Weights of a small GPT-style language model, trained from scratch on English Wikipedia: 2 heads of 64.
Each number is 50 + 10 x the weight over its row's rms, rounded and kept within 0 to 99. Layers, rows and columns count from 0. The size before them is the row's rms in percent of the matrix's.

# layer 2 attention key, 128x160, rms 0.15, rows 20-24, columns 0-159
122:40 61 38 27 59 46 46 67 52 42 54 49 52 59 48 56 43 59 64 48 47 61 52 28 37 53 63 59 39 40 53 41 60 53 43 59 44 63 69 38 50 47 47 54 47 38 61 61 34 49 66 65 47 63 31 56 45 50 48 59 46 62 34 53 43 74 42 34 32 56 49 32 47 57 53 37 68 42 44 61 43 35 61 60 47 58 57 55 67 61 71 60 40 53 36 52 56 57 48 62 64 47 54 41 50 44 62 48 58 61 33 35 57 61 45 41 45 58 46 51 62 39 48 62 50 62 55 44 59 47 64 62 54 50 72 44 64 54 38 62 62 61 58 47 55 62 54 53 38 50 55 51 68 36 53 58 43 44 54 43
111:36 48 52 51 46 41 44 37 53 37 40 45 54 43 53 50 47 72 60 34 50 57 47 43 56 52 40 47 57 34 57 57 66 53 44 51 46 57 44 36 40 48 42 49 45 44 45 57 57 58 39 47 74 60 51 57 42 58 51 38 61 43 55 44 37 55 44 34 51 60 55 55 42 47 54 42 39 49 54 40 50 40 63 58 49 50 72 58 32 36 42 62 42 56 54 59 50 69 42 47 67 72 61 37 63 62 44 50 63 68 47 43 43 50 53 50 38 47 70 41 60 49 66 48 60 64 31 62 47 50 48 60 54 54 38 54 46 44 34 41 66 58 47 51 60 51 47 70 48 76 16 52 66 55 54 59 50 33 61 39
139:39 42 54 34 36 46 37 50 61 36 56 56 63 41 30 66 44 57 52 62 55 64 49 50 47 44 44 67 52 52 47 43 41 40 56 51 56 41 62 35 55 52 48 46 41 42 68 65 47 64 52 46 59 49 39 62 38 39 41 55 56 59 34 39 43 39 43 63 36 61 62 47 30 52 57 52 60 27 31 56 48 51 67 56 55 44 65 56 57 51 51 62 40 35 36 50 75 54 61 58 43 61 60 38 45 58 42 49 58 74 48 43 51 56 51 37 38 39 59 53 64 46 59 46 58 56 42 48 60 57 31 58 31 52 49 30 58 42 56 47 47 46 63 55 56 49 42 61 32 63 54 48 63 36 47 58 38 58 57 61
106:52 45 67 44 24 54 65 45 60 45 57 47 60 27 31 45 50 44 60 64 50 74 52 42 38 48 52 51 41 47 50 49 56 49 41 46 67 52 46 46 58 32 51 46 30 57 81 48 31 57 49 50 60 61 41 50 56 45 65 39 61 53 39 57 45 50 51 53 58 57 49 56 38 49 47 34 52 43 31 76 58 48 41 49 59 58 63 59 55 43 49 53 61 33 34 57 57 38 59 48 62 66 62 46 47 55 51 51 57 49 27 47 51 56 34 46 46 50 53 36 48 59 56 53 72 60 48 55 66 53 32 60 53 62 42 33 77 59 49 49 55 48 68 58 49 48 51 50 51 50 53 43 50 47 53 59 37 51 62 55
102:50 54 55 50 36 50 50 59 64 51 42 55 38 46 54 54 38 28 66 35 37 67 42 48 46 45 69 22 61 54 53 51 45 41 44 65 50 67 48 46 50 36 41 75 50 35 46 41 59 41 45 48 56 62 51 51 40 60 50 61 63 40 39 54 49 48 53 54 44 47 40 52 27 50 50 38 38 60 37 40 70 41 65 36 48 38 38 35 56 41 43 34 56 68 53 50 54 45 56 66 54 58 40 51 45 64 56 51 61 57 63 49 43 28 58 47 39 50 54 46 42 46 45 53 50 47 55 50 63 23 45 57 52 58 58 49 52 51 49 73 49 52 52 51 55 37 64 52 47 74 56 60 38 42 44 37 39 33 50 55
# layer 2 attention query, 128x160, rms 0.146, rows 21-24, columns 0-159
104:41 59 36 57 46 48 53 37 53 52 68 39 51 68 38 63 44 48 42 44 53 51 33 62 35 59 48 54 54 57 58 60 54 56 39 47 61 60 31 38 57 48 64 50 38 43 63 51 39 46 65 65 58 60 41 33 57 41 54 48 64 69 31 64 54 65 61 51 45 57 72 50 63 61 60 50 51 31 46 67 38 48 60 40 50 46 49 59 55 59 41 52 51 33 56 38 69 53 65 68 53 44 54 51 27 57 34 64 56 51 69 48 47 66 40 46 55 57 42 57 50 32 56 48 67 39 43 64 46 61 43 54 42 58 49 38 51 50 51 38 45 52 62 49 47 42 52 49 35 61 54 39 64 31 55 47 57 53 42 56
092:61 37 36 56 51 45 50 42 51 68 29 46 56 36 38 62 45 53 41 58 46 67 56 34 49 39 50 46 55 55 58 42 34 46 41 64 54 64 45 57 41 54 62 56 51 42 45 49 56 36 51 42 57 47 70 33 59 38 54 69 49 45 45 60 39 55 38 46 46 42 54 58 53 57 50 30 58 65 41 46 44 53 38 47 29 44 43 49 66 53 47 40 40 60 64 41 57 55 56 46 62 45 51 62 35 44 56 49 37 47 51 45 35 39 39 61 42 64 60 43 51 56 55 62 44 62 54 56 40 35 45 63 60 41 54 45 18 65 30 34 45 51 39 51 57 52 47 56 58 43 57 55 60 49 33 51 27 49 72 68
107:52 41 59 39 54 42 59 43 72 54 39 46 68 46 45 60 47 60 63 51 58 18 55 38 54 46 32 44 54 44 53 49 55 58 41 61 49 52 45 40 40 37 49 49 55 47 55 53 46 60 52 63 55 45 35 79 39 37 55 56 44 51 62 44 48 46 52 54 47 50 46 37 57 41 51 51 76 50 52 62 42 61 61 59 43 53 60 65 33 55 39 60 53 50 45 41 64 53 36 38 45 57 63 57 53 55 65 71 58 57 61 50 47 56 53 32 46 31 49 35 43 56 56 58 42 58 49 41 56 66 52 36 44 52 42 42 45 27 42 47 55 55 68 67 41 53 39 53 26 64 39 55 55 36 61 39 69 52 51 53
109:39 36 45 59 76 49 63 43 58 49 68 62 49 53 39 47 35 47 35 47 57 39 56 46 51 48 23 61 29 47 64 38 54 67 60 52 44 32 50 46 52 40 51 45 52 65 49 46 58 48 57 51 38 38 49 49 43 45 40 34 49 45 42 75 33 47 65 56 56 76 63 55 53 36 49 59 31 33 49 62 50 75 46 56 53 44 59 68 39 57 52 40 52 42 62 61 50 47 52 37 68 39 47 41 48 59 57 53 61 51 49 58 57 55 40 66 51 46 55 49 48 63 56 39 37 46 55 53 54 44 41 58 64 52 45 44 37 44 58 29 34 48 54 34 54 35 51 49 55 50 46 51 53 62 46 45 35 61 48 58